{
  "hidden_act": "swiglu",
  "norm_eps": 1e-05,
  "attn_scale": 0.125,
  "init_std_down": 0.00531,
  "beta1": 0.95,
  "beta2": 0.98,
  "schedule": "wsd"
}
Each number is 200 + 30 x the weight over the matrix's rms, rounded and kept within 0 to 999. Layers, rows and columns count from 0.

# q: layer 5 attention query, 192x192, rms 0.212, rows 52-63,116-127,179-191, columns 0-95
# k: layer 5 attention key, 64x192, rms 0.217, rows 51-63, columns 0-95
# v: layer 5 attention value, 64x192, rms 0.222, rows 0-5, columns 0-95
# o: layer 5 attention output (transposed), 192x192, rms 0.222, rows 0-5,64-68,128-132, columns 0-95
q179,174,142,191,217,197,174,223,257,198,190,193,168,187,158,228,170,150,257,158,206,194,188,181,215,174,198,235,203,166,179,205,209,240,291,232,211,192,247,210,171,191,163,195,211,188,204,185,176,201,158,174,180,181,228,150,206,161,230,194,149,194,205,209,217,159,195,234,134,220,206,242,163,193,233,149,221,192,159,179,152,215,212,234,193,154,178,214,211,223,218,232,206,245,246,227,154
k51,192,208,183,186,204,219,191,202,186,153,232,183,204,181,201,197,187,236,175,185,175,140,210,218,180,218,203,248,128,176,173,193,199,206,194,201,163,241,224,182,142,222,262,220,153,197,214,183,206,185,188,147,170,211,175,223,188,241,157,163,192,187,168,197,146,267,223,163,234,179,216,200,141,247,206,197,175,167,229,168,210,194,234,185,204,147,199,212,220,173,222,206,219,187,203,229
q52,163,167,205,200,203,207,170,149,157,203,213,147,202,241,192,170,189,229,143,153,182,208,130,184,248,233,157,158,138,200,191,181,211,216,161,171,201,258,184,180,225,228,183,183,177,221,216,222,225,195,206,227,157,193,165,204,185,122,206,193,197,158,202,167,153,177,182,147,223,170,266,145,218,249,220,199,181,208,192,206,183,197,247,285,165,234,209,179,196,198,202,197,243,230,228,174
q116,216,162,246,171,170,218,124,150,169,149,181,168,234,233,174,215,179,128,215,261,153,215,198,204,177,195,200,185,256,140,174,221,203,221,165,191,226,209,183,226,169,187,176,228,184,201,195,194,203,247,151,183,202,237,168,143,174,191,226,218,194,224,182,264,168,237,220,190,185,175,217,258,217,219,149,223,236,154,201,242,250,206,127,202,208,164,255,190,252,166,183,204,256,116,206,199
q180,187,172,247,246,189,158,206,225,190,209,219,176,180,210,192,235,177,213,204,243,200,200,162,150,173,173,228,155,184,199,236,179,254,195,177,204,198,218,193,249,179,190,206,172,241,155,221,228,229,144,218,177,179,188,232,163,105,162,226,184,214,166,200,242,265,210,215,226,285,154,215,216,181,172,223,186,185,184,206,204,248,190,183,188,169,245,215,254,248,174,206,215,238,179,212,191
k52,193,229,219,178,186,216,176,183,201,182,200,231,247,246,179,201,192,219,164,231,225,169,203,202,225,182,229,191,215,168,232,237,202,194,230,230,187,249,189,213,160,201,196,254,181,217,225,244,245,168,136,207,169,177,179,198,181,236,156,195,175,195,186,220,205,183,236,204,193,145,218,218,182,252,208,177,230,165,245,169,227,182,222,164,223,210,240,184,202,159,195,203,206,201,183,187
q53,205,175,184,218,144,161,193,202,256,250,185,181,164,200,174,146,228,208,188,223,196,186,233,200,221,192,230,192,158,245,204,159,159,181,228,185,265,189,205,154,189,182,186,171,203,185,239,233,213,214,207,258,193,184,169,186,220,247,204,234,217,251,183,148,136,137,222,215,152,210,227,200,250,213,196,237,191,208,220,184,215,234,177,209,249,188,169,214,212,204,210,183,168,215,218,170
q117,219,185,186,179,232,188,193,155,241,198,197,168,198,223,179,202,209,191,143,172,154,188,189,224,172,212,229,220,183,193,231,190,242,216,192,201,152,220,206,198,209,118,227,212,200,214,173,225,217,212,188,211,173,136,177,200,177,233,234,189,225,187,203,176,145,210,226,181,171,179,182,180,210,195,213,177,214,165,204,182,206,148,135,198,241,186,250,180,196,242,213,239,180,244,172,208
q181,165,187,252,221,160,244,209,222,252,220,241,203,185,188,186,196,178,184,164,212,180,198,190,203,231,182,170,192,249,140,202,242,209,177,188,195,179,238,208,150,214,193,155,165,203,236,204,241,184,215,183,206,233,164,212,164,193,237,187,192,173,174,187,214,178,216,221,208,172,210,223,233,199,174,209,205,180,228,224,195,201,206,228,208,164,183,203,185,218,216,159,222,191,232,174,235
k53,212,213,228,135,205,188,183,217,204,118,221,173,219,134,221,171,201,199,227,270,200,215,180,248,198,195,172,167,223,138,190,216,222,226,230,204,152,182,172,147,215,248,164,171,238,274,195,238,189,236,223,229,155,203,208,223,159,212,257,149,156,232,195,193,185,169,194,213,176,181,193,197,139,250,191,218,229,192,208,242,239,201,157,183,205,267,242,205,195,204,159,234,186,210,156,244
q54,176,202,189,223,190,155,186,177,189,203,217,208,170,211,140,209,203,202,171,222,167,177,206,190,176,228,229,254,185,205,173,215,215,164,201,214,191,205,206,213,176,208,209,163,179,249,271,206,214,253,184,211,147,158,253,220,254,191,194,201,242,154,203,215,183,303,167,247,234,223,197,154,230,225,225,133,234,220,165,174,194,186,200,202,212,273,140,189,165,206,171,170,186,217,189,251
q118,188,208,233,165,190,106,208,169,206,281,253,233,239,200,159,200,202,202,154,198,199,205,168,194,234,215,218,162,195,239,241,214,217,197,210,148,175,245,184,236,269,189,176,185,134,206,230,186,166,121,166,186,201,236,169,190,132,203,216,231,183,205,212,140,195,240,221,147,216,243,208,185,203,163,204,211,240,209,220,180,212,208,293,182,173,234,203,215,170,171,161,206,132,214,192,201
q182,210,203,232,173,192,229,191,187,209,257,221,150,208,177,181,182,183,247,198,160,200,251,198,207,250,166,168,215,164,108,197,161,174,221,199,176,183,225,214,152,183,166,205,186,232,205,141,186,246,173,203,185,229,265,206,230,242,241,179,201,174,174,190,204,196,202,229,205,187,216,201,261,179,252,172,228,211,193,228,176,237,201,186,200,229,163,105,249,202,165,228,203,151,190,146,224
k54,203,168,212,173,173,207,162,222,161,156,164,254,199,225,221,126,205,185,189,199,221,255,221,211,244,172,205,171,185,193,199,179,250,262,218,234,182,176,181,161,172,165,238,252,240,236,206,166,211,240,188,164,243,217,193,148,193,229,175,200,179,248,199,258,214,183,178,231,169,262,191,195,202,157,126,172,190,159,175,222,202,212,222,197,190,199,157,194,181,199,205,168,229,148,234,209
q55,173,197,256,182,241,187,188,178,167,233,232,220,201,190,228,234,250,227,217,187,275,174,217,241,143,195,130,210,239,213,207,163,184,174,249,227,207,197,225,118,151,202,197,199,175,162,220,264,138,208,196,177,188,238,207,129,180,221,195,242,220,172,147,223,266,147,201,118,196,238,144,168,186,181,215,193,196,199,222,178,214,237,220,153,232,160,175,180,212,159,217,207,229,136,183,258
q119,225,166,156,190,236,262,228,138,177,215,212,255,182,194,150,181,201,195,245,167,189,174,199,187,246,224,144,147,156,191,261,139,179,177,188,234,237,215,223,153,243,265,189,212,223,197,197,215,220,219,270,170,216,244,160,288,152,214,195,247,192,175,272,228,271,196,145,228,199,280,165,168,176,200,157,186,187,173,164,221,171,240,218,171,217,178,171,150,165,188,190,156,188,136,254,229
q183,234,139,198,216,198,192,206,208,186,245,195,193,205,214,211,155,170,189,203,216,181,149,188,171,187,198,240,217,223,208,225,133,133,230,237,212,206,204,211,176,146,129,233,212,221,195,190,243,193,202,203,231,206,180,214,197,220,180,169,171,194,249,230,189,187,220,227,166,210,172,212,202,222,237,230,192,183,147,252,187,149,222,176,233,191,227,174,137,218,170,179,212,194,200,224,174
k55,247,184,151,208,193,215,169,176,193,191,202,188,161,227,206,163,196,215,216,224,208,186,194,118,238,179,149,211,228,222,244,202,203,232,222,224,255,208,154,219,205,225,188,202,177,144,203,211,213,212,217,166,163,169,183,156,198,210,178,145,254,243,204,160,197,280,185,226,186,202,212,165,184,214,197,210,166,188,223,186,166,216,163,223,201,188,223,149,171,200,178,213,197,174,205,175
q56,252,135,237,191,225,251,206,220,202,200,207,178,182,149,225,227,144,208,174,225,175,214,229,213,150,245,234,199,157,147,142,186,208,242,225,222,188,182,167,146,211,266,223,253,166,257,188,179,221,200,149,191,159,199,247,183,198,195,161,223,234,223,195,196,242,189,185,153,133,159,146,197,225,213,261,236,174,193,190,190,194,174,153,179,229,185,160,237,182,247,253,198,186,215,196,154
q120,163,250,195,175,155,300,182,190,160,223,155,217,173,272,155,188,98,184,213,220,207,238,181,165,156,174,158,182,247,220,252,207,139,226,226,260,192,222,224,178,225,229,189,192,149,133,179,193,260,200,206,178,215,191,182,226,180,274,189,199,219,244,212,146,204,229,237,202,191,205,205,221,231,202,213,179,237,229,206,213,198,174,193,152,186,234,277,184,215,152,232,245,139,226,211,236
q184,207,247,213,208,209,218,158,167,194,206,191,219,98,240,186,166,154,226,266,238,159,258,158,179,181,179,192,189,236,150,202,188,214,187,183,243,207,199,189,218,170,219,147,252,185,168,217,206,207,215,190,263,207,228,204,197,210,145,194,131,203,182,190,235,263,201,270,194,211,157,210,172,274,189,174,231,160,157,161,150,204,146,162,199,202,186,194,216,234,171,238,256,182,249,174,178
k56,162,206,243,143,191,190,182,181,232,275,217,199,251,138,242,185,122,182,170,183,193,265,177,188,204,161,160,217,154,131,227,171,242,193,224,180,237,217,277,262,173,214,200,162,217,143,204,188,209,208,162,214,171,159,253,176,183,217,161,224,219,208,206,193,230,177,241,266,181,170,226,171,223,191,181,193,239,199,181,190,239,211,197,255,217,188,222,228,225,178,238,232,192,240,198,147
q57,197,173,188,272,215,135,203,184,138,213,266,166,264,212,238,215,180,187,177,242,236,253,146,195,177,211,187,205,174,195,177,167,156,153,197,215,205,189,165,183,177,192,251,215,213,180,234,226,216,228,212,199,180,192,202,187,144,168,213,180,177,217,207,198,232,164,160,233,250,217,218,223,211,201,146,241,226,164,128,213,170,128,204,292,168,242,213,232,183,206,204,202,253,181,213,210
q121,199,183,192,185,205,247,187,215,176,226,164,153,204,223,189,264,205,180,196,141,166,196,154,211,233,226,186,221,213,153,187,188,258,185,242,197,207,235,169,148,232,196,212,187,183,204,205,258,224,235,290,161,194,226,215,264,183,240,204,247,201,239,183,189,123,209,205,186,199,207,163,195,194,206,157,182,216,256,161,149,207,183,211,257,181,119,150,211,175,179,196,164,160,187,210,220
q185,197,195,212,155,246,175,226,213,200,262,214,247,208,247,127,244,193,190,199,232,206,231,191,195,204,191,217,217,192,199,200,224,170,158,199,208,139,212,230,169,193,180,226,250,201,155,194,180,191,185,214,202,262,195,178,197,150,235,196,168,214,136,218,188,209,149,235,236,179,216,126,258,187,187,172,195,199,204,238,229,213,173,200,202,258,176,209,177,193,223,169,194,185,187,165,184
k57,277,236,140,249,204,195,192,163,228,175,188,203,197,182,197,210,217,216,239,181,181,274,193,246,183,199,202,223,211,172,212,231,179,211,179,212,173,222,226,161,205,163,217,210,209,201,181,186,168,200,247,193,166,185,232,185,164,242,213,179,279,150,194,191,205,179,223,182,187,185,164,189,195,175,189,196,189,190,161,153,184,242,228,210,244,208,238,166,213,184,228,184,242,172,234,214
q58,242,182,211,174,177,190,272,215,194,206,197,237,208,219,229,209,227,156,186,227,230,227,189,209,230,203,205,218,199,199,224,178,164,145,196,235,208,169,176,211,177,238,224,175,247,185,250,198,187,183,202,195,192,168,235,213,190,159,218,180,195,223,222,243,234,222,174,261,183,234,147,194,179,163,262,209,171,238,176,202,146,117,248,205,201,239,247,190,208,229,146,164,188,259,206,130
q122,188,167,147,198,212,206,171,202,207,159,137,275,192,214,193,189,176,188,201,162,184,203,225,155,209,222,236,215,236,202,178,264,202,270,259,174,219,195,253,216,213,234,187,238,178,222,230,204,212,199,246,211,180,180,187,198,216,245,208,235,199,176,200,208,231,121,214,220,223,205,215,144,209,248,217,181,217,160,210,159,223,215,186,158,256,223,179,155,130,221,261,162,225,218,251,203
q186,197,169,209,166,277,195,158,205,169,127,202,184,178,149,198,180,199,211,209,223,170,205,127,226,246,197,174,237,222,167,166,180,228,210,165,133,223,249,215,161,252,161,199,212,140,216,176,194,182,178,258,230,210,228,224,227,216,193,194,250,201,237,155,253,208,208,208,200,172,172,197,212,200,234,191,246,200,180,185,227,167,170,204,198,233,206,174,204,178,186,255,212,191,233,197,231
k58,227,202,203,208,227,221,257,159,221,145,165,250,218,230,148,158,220,177,141,173,159,160,203,185,158,212,234,200,180,200,223,190,176,147,218,190,193,227,194,202,133,199,225,141,197,199,240,219,151,175,159,249,194,201,165,220,217,187,162,246,255,276,183,216,216,243,219,182,232,231,164,192,147,171,203,233,187,176,217,199,255,219,158,157,181,163,176,202,201,199,237,211,207,197,217,238
q59,200,136,210,179,177,247,230,231,149,251,183,212,153,187,240,226,189,182,183,243,255,242,191,139,185,200,183,210,222,201,245,207,192,237,218,151,205,223,160,200,168,127,205,272,156,187,249,180,184,142,216,207,222,205,165,176,252,190,195,178,184,241,215,185,188,183,200,219,201,162,210,188,163,160,155,145,218,147,199,201,253,193,191,174,221,211,213,204,175,203,197,167,166,174,185,147
q123,172,196,220,208,181,155,206,205,148,229,211,147,176,128,133,185,167,185,160,161,200,240,167,201,223,201,175,197,145,182,171,251,156,177,142,177,210,210,209,228,251,218,276,257,190,212,211,150,207,194,230,281,200,246,232,221,144,207,206,169,216,219,209,237,185,216,197,213,236,166,166,189,202,174,207,234,173,218,233,224,181,197,195,227,189,209,179,165,195,178,245,225,149,148,201,179
q187,191,257,166,209,273,245,204,117,183,237,159,187,149,233,181,220,178,163,152,231,268,200,221,205,231,198,180,212,130,176,213,271,196,171,220,226,215,179,268,278,214,277,199,215,210,182,174,209,196,199,229,157,242,255,143,174,180,232,229,244,133,235,216,214,258,228,171,176,178,230,108,195,158,195,134,163,163,189,230,206,192,188,243,231,225,184,188,172,206,165,254,208,157,246,209,263
k59,166,226,220,204,223,240,238,157,226,230,195,206,202,252,213,225,132,139,136,244,221,189,228,249,202,245,136,211,219,172,167,197,229,178,204,198,186,175,195,214,182,211,226,209,242,171,220,172,223,179,221,201,225,221,163,200,236,192,232,211,210,209,240,199,222,138,200,167,177,264,115,185,170,206,248,213,165,200,220,203,175,188,246,238,211,212,156,190,182,204,216,209,176,219,183,259
q60,152,195,191,184,216,199,177,199,135,197,233,180,202,207,217,227,191,187,184,236,268,150,232,164,175,191,178,212,228,194,169,173,220,175,202,205,188,194,273,226,186,218,142,130,235,171,246,208,226,164,178,194,239,167,194,196,192,242,209,188,185,179,145,208,181,255,181,173,270,245,190,193,167,188,199,190,192,210,231,254,217,199,164,237,219,171,197,316,195,219,221,158,225,188,168,183
q124,247,237,267,199,164,236,166,252,167,145,197,188,224,216,200,159,164,201,200,235,159,220,163,189,210,227,152,172,173,254,201,274,200,199,171,176,189,207,200,162,180,218,225,220,173,153,210,202,252,192,191,168,253,253,216,190,210,177,172,158,192,188,185,212,238,206,206,170,175,192,199,165,222,217,167,202,254,192,183,239,194,227,159,193,215,196,135,257,235,179,229,222,209,195,196,179
q188,233,216,195,181,149,182,206,220,256,192,234,202,203,190,168,187,246,207,176,150,187,201,182,167,223,208,177,166,134,132,208,156,238,243,185,162,243,214,191,225,178,196,234,216,210,216,178,219,172,183,230,216,166,254,171,219,166,248,180,212,243,242,236,165,219,229,212,155,259,304,189,198,145,244,215,210,212,274,186,252,216,261,290,184,258,193,181,170,157,151,216,206,261,174,258,203
k60,215,162,203,186,169,189,204,264,203,174,235,224,180,205,239,199,183,195,217,200,157,191,166,183,117,160,143,210,172,198,213,151,192,223,204,210,269,199,160,218,145,197,167,283,216,187,180,222,166,233,206,243,220,237,176,203,178,192,214,179,204,175,215,197,194,177,246,169,218,221,221,188,152,230,225,203,211,209,236,234,256,204,213,186,234,210,235,151,201,176,181,182,206,147,213,214
q61,178,213,178,190,172,171,204,173,212,209,216,232,187,183,181,181,136,203,155,161,224,199,186,159,162,179,250,216,240,176,182,151,194,172,234,198,199,154,171,168,219,181,210,216,219,227,176,211,167,234,213,190,176,204,240,254,131,196,206,235,189,218,196,193,211,254,193,243,192,148,192,175,194,167,200,230,187,216,203,250,172,197,197,234,220,236,243,150,192,204,204,206,228,135,186,205
q125,232,222,221,193,135,184,160,249,194,134,205,186,187,219,196,196,259,201,225,178,166,199,178,214,181,188,132,180,171,203,225,160,167,220,215,171,214,196,159,248,179,194,212,148,214,250,177,137,177,259,211,124,212,208,224,219,188,244,218,209,236,168,210,168,244,223,229,234,235,198,195,226,141,173,152,166,148,193,203,211,197,184,190,219,235,212,221,264,223,205,177,215,233,182,226,214
q189,157,223,236,193,221,214,159,192,195,232,193,210,210,223,227,237,199,209,188,190,183,223,202,243,201,163,160,210,190,238,240,162,196,203,222,195,184,177,182,269,234,147,194,170,218,186,195,288,163,231,215,184,221,185,186,198,176,202,244,209,190,226,182,182,193,185,157,181,207,209,234,246,200,186,175,223,210,199,156,159,213,171,229,227,191,185,179,263,224,158,212,141,184,165,217,155
k61,145,165,205,223,196,186,187,220,178,269,242,225,178,202,196,212,249,191,146,127,196,184,192,212,196,184,125,128,196,218,182,179,164,192,209,201,161,176,215,235,163,198,208,222,241,166,196,201,174,275,243,197,153,204,221,262,174,241,226,222,180,192,210,189,255,204,153,169,211,200,179,207,212,181,202,209,215,206,227,188,181,185,167,237,264,211,167,194,201,180,165,202,168,212,194,209
q62,193,175,175,178,119,227,200,160,146,189,212,225,214,225,189,245,143,176,225,189,190,215,219,232,265,180,208,226,234,202,156,175,186,221,181,210,238,231,219,168,195,160,138,214,169,219,238,185,213,194,184,202,192,227,219,257,205,156,184,139,222,216,190,204,278,250,224,189,226,254,162,214,200,158,153,159,267,170,218,169,184,231,194,203,201,156,162,161,250,206,200,215,173,233,190,192
q126,202,183,175,217,145,252,149,214,188,159,221,188,240,203,188,187,238,240,243,245,162,287,223,170,223,229,233,173,195,203,166,245,187,210,197,189,238,178,217,201,267,146,193,214,234,187,178,220,215,154,120,186,274,238,226,191,187,237,168,146,195,204,219,220,180,172,264,191,197,221,201,180,218,225,248,221,194,256,268,176,149,211,153,218,244,139,228,230,231,181,245,168,268,193,193,171
q190,190,160,218,250,255,194,146,179,192,178,213,236,161,223,235,236,205,192,193,183,180,174,196,166,134,204,248,233,131,226,175,178,245,240,169,183,223,229,177,168,165,132,119,233,155,175,154,184,201,181,231,194,163,182,196,201,206,167,190,166,203,153,189,154,237,139,169,210,188,198,126,210,216,168,205,197,242,209,214,215,221,211,235,171,174,208,263,246,217,229,171,164,215,210,220,169
k62,115,171,154,276,231,197,123,160,206,233,175,172,201,163,251,217,257,180,156,178,221,209,156,180,180,202,219,234,190,172,196,153,215,202,212,145,209,238,234,177,227,225,174,200,223,205,176,245,153,154,197,214,173,212,197,201,213,176,207,188,223,215,262,155,228,245,122,158,151,169,186,199,200,186,205,198,125,231,216,208,189,204,215,191,186,186,205,217,191,217,174,189,197,232,248,230
q63,191,173,244,210,206,208,196,266,191,141,205,193,174,194,227,179,197,150,201,202,215,211,210,187,168,252,236,200,231,224,204,219,197,182,189,221,230,169,185,207,248,209,193,192,207,214,234,230,140,143,184,229,226,217,198,208,211,147,167,165,251,154,221,186,199,213,168,167,193,186,199,225,202,214,232,189,216,197,218,203,178,177,130,252,235,179,214,230,181,222,204,289,187,131,206,176
q127,176,266,188,153,241,215,195,186,201,202,217,188,179,160,206,202,176,239,142,216,195,184,198,239,239,196,165,207,212,150,159,199,147,250,204,174,206,194,223,130,187,161,212,186,185,166,208,200,217,277,166,216,197,241,219,263,209,231,148,205,202,212,209,242,247,153,173,198,178,231,184,217,216,162,184,130,241,132,208,208,204,211,197,185,224,233,239,211,203,164,194,178,182,212,246,220
q191,186,179,172,175,221,174,151,179,190,247,271,183,242,243,245,252,177,235,213,166,226,174,183,184,241,259,214,202,178,171,168,195,202,216,226,203,248,202,159,165,181,183,201,180,164,156,203,152,209,210,141,224,171,194,189,189,195,220,235,184,186,173,149,203,229,208,187,205,211,122,202,165,163,248,191,148,192,241,201,141,204,211,249,187,170,256,226,204,204,220,213,157,220,251,177,189
k63,150,176,206,178,220,146,247,177,233,235,262,162,198,212,162,229,165,218,207,195,234,165,202,238,169,247,186,248,202,157,231,179,219,229,243,234,194,242,229,147,196,152,268,190,130,195,228,140,200,207,177,195,190,177,197,235,183,173,223,142,155,197,195,148,216,157,196,197,242,187,181,193,190,203,96,155,196,249,244,149,186,250,219,191,173,304,205,211,195,250,170,224,183,213,213,141
v0,229,185,199,233,173,216,219,223,240,201,206,190,184,198,234,176,192,209,209,159,168,227,237,254,168,181,193,180,181,234,204,222,222,153,218,117,191,151,200,204,225,232,190,174,191,221,165,186,208,221,165,161,136,169,226,202,183,193,197,188,187,206,187,172,160,176,173,201,225,237,256,167,192,152,223,178,212,217,207,199,190,225,197,170,174,188,246,206,166,201,215,209,217,198,208,222
o0,195,134,226,149,195,156,251,203,262,194,275,241,228,189,203,197,243,176,151,203,201,204,267,210,155,152,152,191,233,256,161,182,216,197,195,224,231,230,222,167,193,203,199,162,239,190,150,184,197,170,153,172,177,170,209,174,247,183,195,168,229,189,198,191,180,230,161,202,203,187,125,212,263,160,187,176,239,184,203,214,206,228,230,206,184,197,181,153,132,237,196,151,236,174,222,212
o64,247,283,143,207,190,247,226,268,172,160,205,189,239,178,207,179,224,210,259,218,210,163,184,207,235,210,200,228,199,164,215,157,189,204,235,232,214,145,206,161,213,173,225,198,175,230,225,223,230,248,181,233,217,168,254,231,211,214,190,182,209,204,200,184,218,249,185,195,197,224,200,183,179,200,173,184,155,208,235,204,166,203,219,168,199,192,181,232,284,207,240,222,176,230,207,150
o128,196,165,232,209,234,202,142,136,168,216,179,234,178,223,233,186,187,232,194,203,259,228,140,175,244,215,251,221,178,189,237,187,197,174,166,199,226,271,185,230,167,153,209,248,201,164,253,192,181,202,218,204,191,253,183,161,181,192,180,213,195,223,224,257,227,171,224,220,193,162,203,200,211,248,231,229,226,214,143,244,206,209,211,210,199,184,202,186,204,214,164,230,182,170,165,206
v1,247,253,160,190,176,199,195,183,192,192,185,218,195,191,162,202,253,202,208,230,186,167,241,179,259,199,280,195,212,236,212,191,146,149,201,185,160,195,217,168,181,195,202,222,153,285,238,196,209,177,217,202,183,238,187,191,258,182,224,214,234,227,178,201,227,145,210,196,219,182,194,149,231,176,235,233,156,218,214,233,241,194,204,220,199,162,205,209,234,232,221,223,227,192,189,216
o1,169,191,222,217,183,138,209,280,178,182,181,212,220,178,246,207,203,183,226,227,172,131,234,149,230,233,275,189,249,239,216,235,197,246,221,201,182,261,180,228,223,171,166,179,162,232,212,155,216,206,199,199,197,230,179,153,168,192,175,220,248,185,166,241,212,196,233,207,227,220,203,203,249,152,173,206,171,244,227,251,180,173,225,158,231,210,188,205,180,177,215,177,142,244,161,202
o65,248,178,178,202,206,202,196,189,182,193,176,183,234,215,216,204,168,159,228,207,217,192,235,204,200,260,205,213,247,240,169,256,211,204,196,229,208,192,233,172,235,200,235,218,251,222,275,203,205,216,190,169,200,167,159,202,185,215,259,249,235,213,237,190,270,163,197,161,176,251,166,239,200,189,209,207,232,176,184,247,205,236,212,172,241,202,274,186,258,189,241,189,168,251,186,141
o129,182,185,225,177,203,224,196,201,170,227,241,157,158,175,175,222,174,245,170,174,213,235,163,222,182,130,163,145,152,135,221,156,249,173,218,192,218,151,172,188,179,200,168,193,222,174,172,249,177,190,215,204,202,165,230,223,209,182,200,185,184,174,218,197,144,253,179,241,157,187,223,165,166,240,171,241,179,205,202,140,213,216,187,181,155,236,154,218,197,243,164,188,251,176,209,201
v2,148,177,153,253,167,195,183,205,175,176,223,169,183,220,163,187,226,215,240,206,239,242,234,163,223,227,123,174,161,183,224,143,213,164,257,203,231,223,145,189,199,175,185,194,201,230,201,232,189,175,196,189,194,171,184,207,224,255,228,220,218,166,189,236,254,198,212,157,176,182,201,153,229,193,253,140,205,189,173,189,270,241,236,192,227,223,206,216,244,170,161,251,182,184,198,249
o2,228,181,206,257,203,250,187,222,230,209,231,146,184,211,153,237,157,196,245,128,222,201,166,166,202,221,199,158,170,210,185,226,260,216,239,150,231,223,225,240,200,199,241,172,156,153,185,201,224,166,214,210,204,141,180,124,238,181,169,172,178,160,247,156,213,171,172,227,233,193,231,141,233,182,215,182,180,259,177,153,248,275,249,159,198,228,248,198,211,193,193,191,228,233,273,153
o66,149,191,206,230,187,204,178,160,238,233,210,229,184,175,202,190,236,203,199,233,174,217,200,216,210,166,243,200,195,204,214,189,190,184,210,218,216,183,164,219,203,180,183,275,222,201,227,245,205,205,241,175,177,176,209,208,197,204,223,200,240,205,224,163,180,221,195,188,186,199,183,238,224,215,233,187,189,190,164,197,169,160,166,152,168,157,190,191,153,242,243,249,205,177,179,212
o130,190,229,214,176,251,184,239,179,207,227,201,222,263,280,270,208,208,164,209,215,201,202,207,219,184,188,189,216,215,201,206,202,177,201,179,214,133,177,235,196,203,225,200,195,222,168,164,143,200,244,165,235,230,253,178,230,161,184,136,182,219,193,184,220,156,194,216,234,177,207,186,205,150,167,189,207,217,152,190,194,180,152,174,285,215,216,188,149,226,216,189,156,241,177,183,167
v3,200,146,188,195,206,186,192,195,256,180,213,232,211,207,159,170,230,191,172,192,208,164,187,178,191,243,161,231,200,224,220,220,223,196,216,181,213,251,249,136,192,171,200,195,187,209,185,177,201,203,175,243,197,230,215,222,154,226,221,202,242,212,188,189,153,171,196,193,225,161,214,206,126,229,186,136,247,165,222,195,216,198,170,141,229,235,213,244,161,262,214,248,172,147,176,194
o3,225,208,260,214,175,194,251,193,200,301,230,185,200,201,195,166,197,233,221,143,212,200,170,163,195,177,195,268,233,158,172,202,204,212,191,129,246,198,221,187,245,166,230,133,194,202,210,132,251,196,171,207,169,172,177,186,145,184,213,226,228,192,232,183,159,196,157,221,186,159,233,251,145,224,228,230,227,140,181,242,214,224,196,214,234,203,182,202,175,272,209,259,191,170,232,184
o67,190,139,166,223,178,165,206,210,248,198,200,207,149,153,247,274,222,174,194,286,221,171,187,195,217,175,225,217,181,154,189,134,223,250,241,140,177,242,207,179,194,134,170,138,225,187,164,194,159,198,229,238,178,210,294,258,198,221,241,215,224,197,213,148,194,218,180,241,197,206,247,217,165,191,221,178,190,217,152,225,237,180,169,201,196,231,185,182,247,199,202,186,212,171,195,157
o131,203,216,205,180,207,259,197,217,149,175,207,182,234,210,176,192,151,181,213,186,203,206,212,224,205,209,181,182,170,197,210,242,192,190,175,256,197,184,175,226,184,279,207,277,203,177,208,218,236,194,183,117,208,176,136,165,260,140,201,205,169,189,180,237,216,216,223,190,161,248,185,167,256,179,182,214,182,214,250,182,193,192,206,199,198,185,215,195,204,182,185,210,206,252,180,247
v4,171,169,220,220,232,176,176,158,176,217,176,166,172,166,156,184,257,165,210,200,212,167,220,177,183,193,218,207,224,211,240,211,220,249,243,144,218,204,149,217,207,199,170,200,206,196,222,199,155,216,248,160,232,190,208,194,211,134,173,212,158,203,169,219,205,187,229,222,207,179,220,221,239,180,188,220,210,217,216,180,200,210,199,196,208,195,231,225,250,208,218,156,243,234,168,176
o4,163,148,211,224,185,255,215,177,205,183,187,190,183,208,214,252,208,186,205,221,192,155,195,168,181,180,174,187,218,205,169,241,173,186,196,192,270,185,182,179,218,160,187,200,232,207,232,204,233,211,220,172,205,232,242,249,179,131,188,190,221,161,213,250,227,147,250,196,164,97,193,207,260,218,230,232,177,203,217,183,147,140,189,205,229,175,172,232,247,180,188,171,188,184,209,162
o68,172,219,215,195,116,182,238,189,196,181,218,222,186,253,191,196,136,252,155,176,196,211,208,171,199,211,173,158,159,220,208,194,210,203,182,149,203,166,226,162,192,203,208,190,134,202,132,170,217,217,220,228,252,177,184,228,244,123,214,199,229,248,205,165,200,218,182,186,172,243,205,205,207,186,242,170,194,171,197,234,192,174,184,210,225,212,151,241,182,198,221,174,206,156,266,157
o132,227,187,169,157,250,196,175,234,238,186,193,190,215,172,173,204,173,225,214,179,191,179,215,252,230,197,197,232,207,186,254,192,195,267,218,201,176,195,222,186,195,171,158,159,188,184,194,263,190,180,156,182,175,169,194,212,133,263,239,214,176,201,202,248,188,244,199,211,242,233,179,180,227,209,168,198,196,200,184,219,204,251,223,159,197,178,205,180,184,210,178,262,183,209,176,215
v5,231,179,157,212,231,203,247,239,186,165,224,209,234,170,246,222,230,182,222,181,202,197,172,166,229,183,183,138,258,192,198,174,205,185,203,159,243,239,178,143,196,178,201,189,195,209,221,194,201,169,248,214,174,173,229,190,152,203,149,183,238,157,216,225,193,171,167,203,197,186,222,237,172,194,189,237,186,233,228,180,244,174,217,203,158,130,256,222,180,226,166,189,194,249,210,180
o5,195,187,121,173,219,183,215,211,196,203,206,220,170,189,198,204,202,197,225,245,200,157,176,207,221,214,188,263,177,187,213,164,191,212,226,195,265,206,207,170,214,241,250,191,242,224,217,223,192,238,178,226,155,216,194,197,163,192,185,194,216,203,220,199,183,195,231,215,232,184,226,188,230,181,179,265,195,142,217,245,141,211,191,192,187,203,227,199,219,232,219,216,177,243,204,163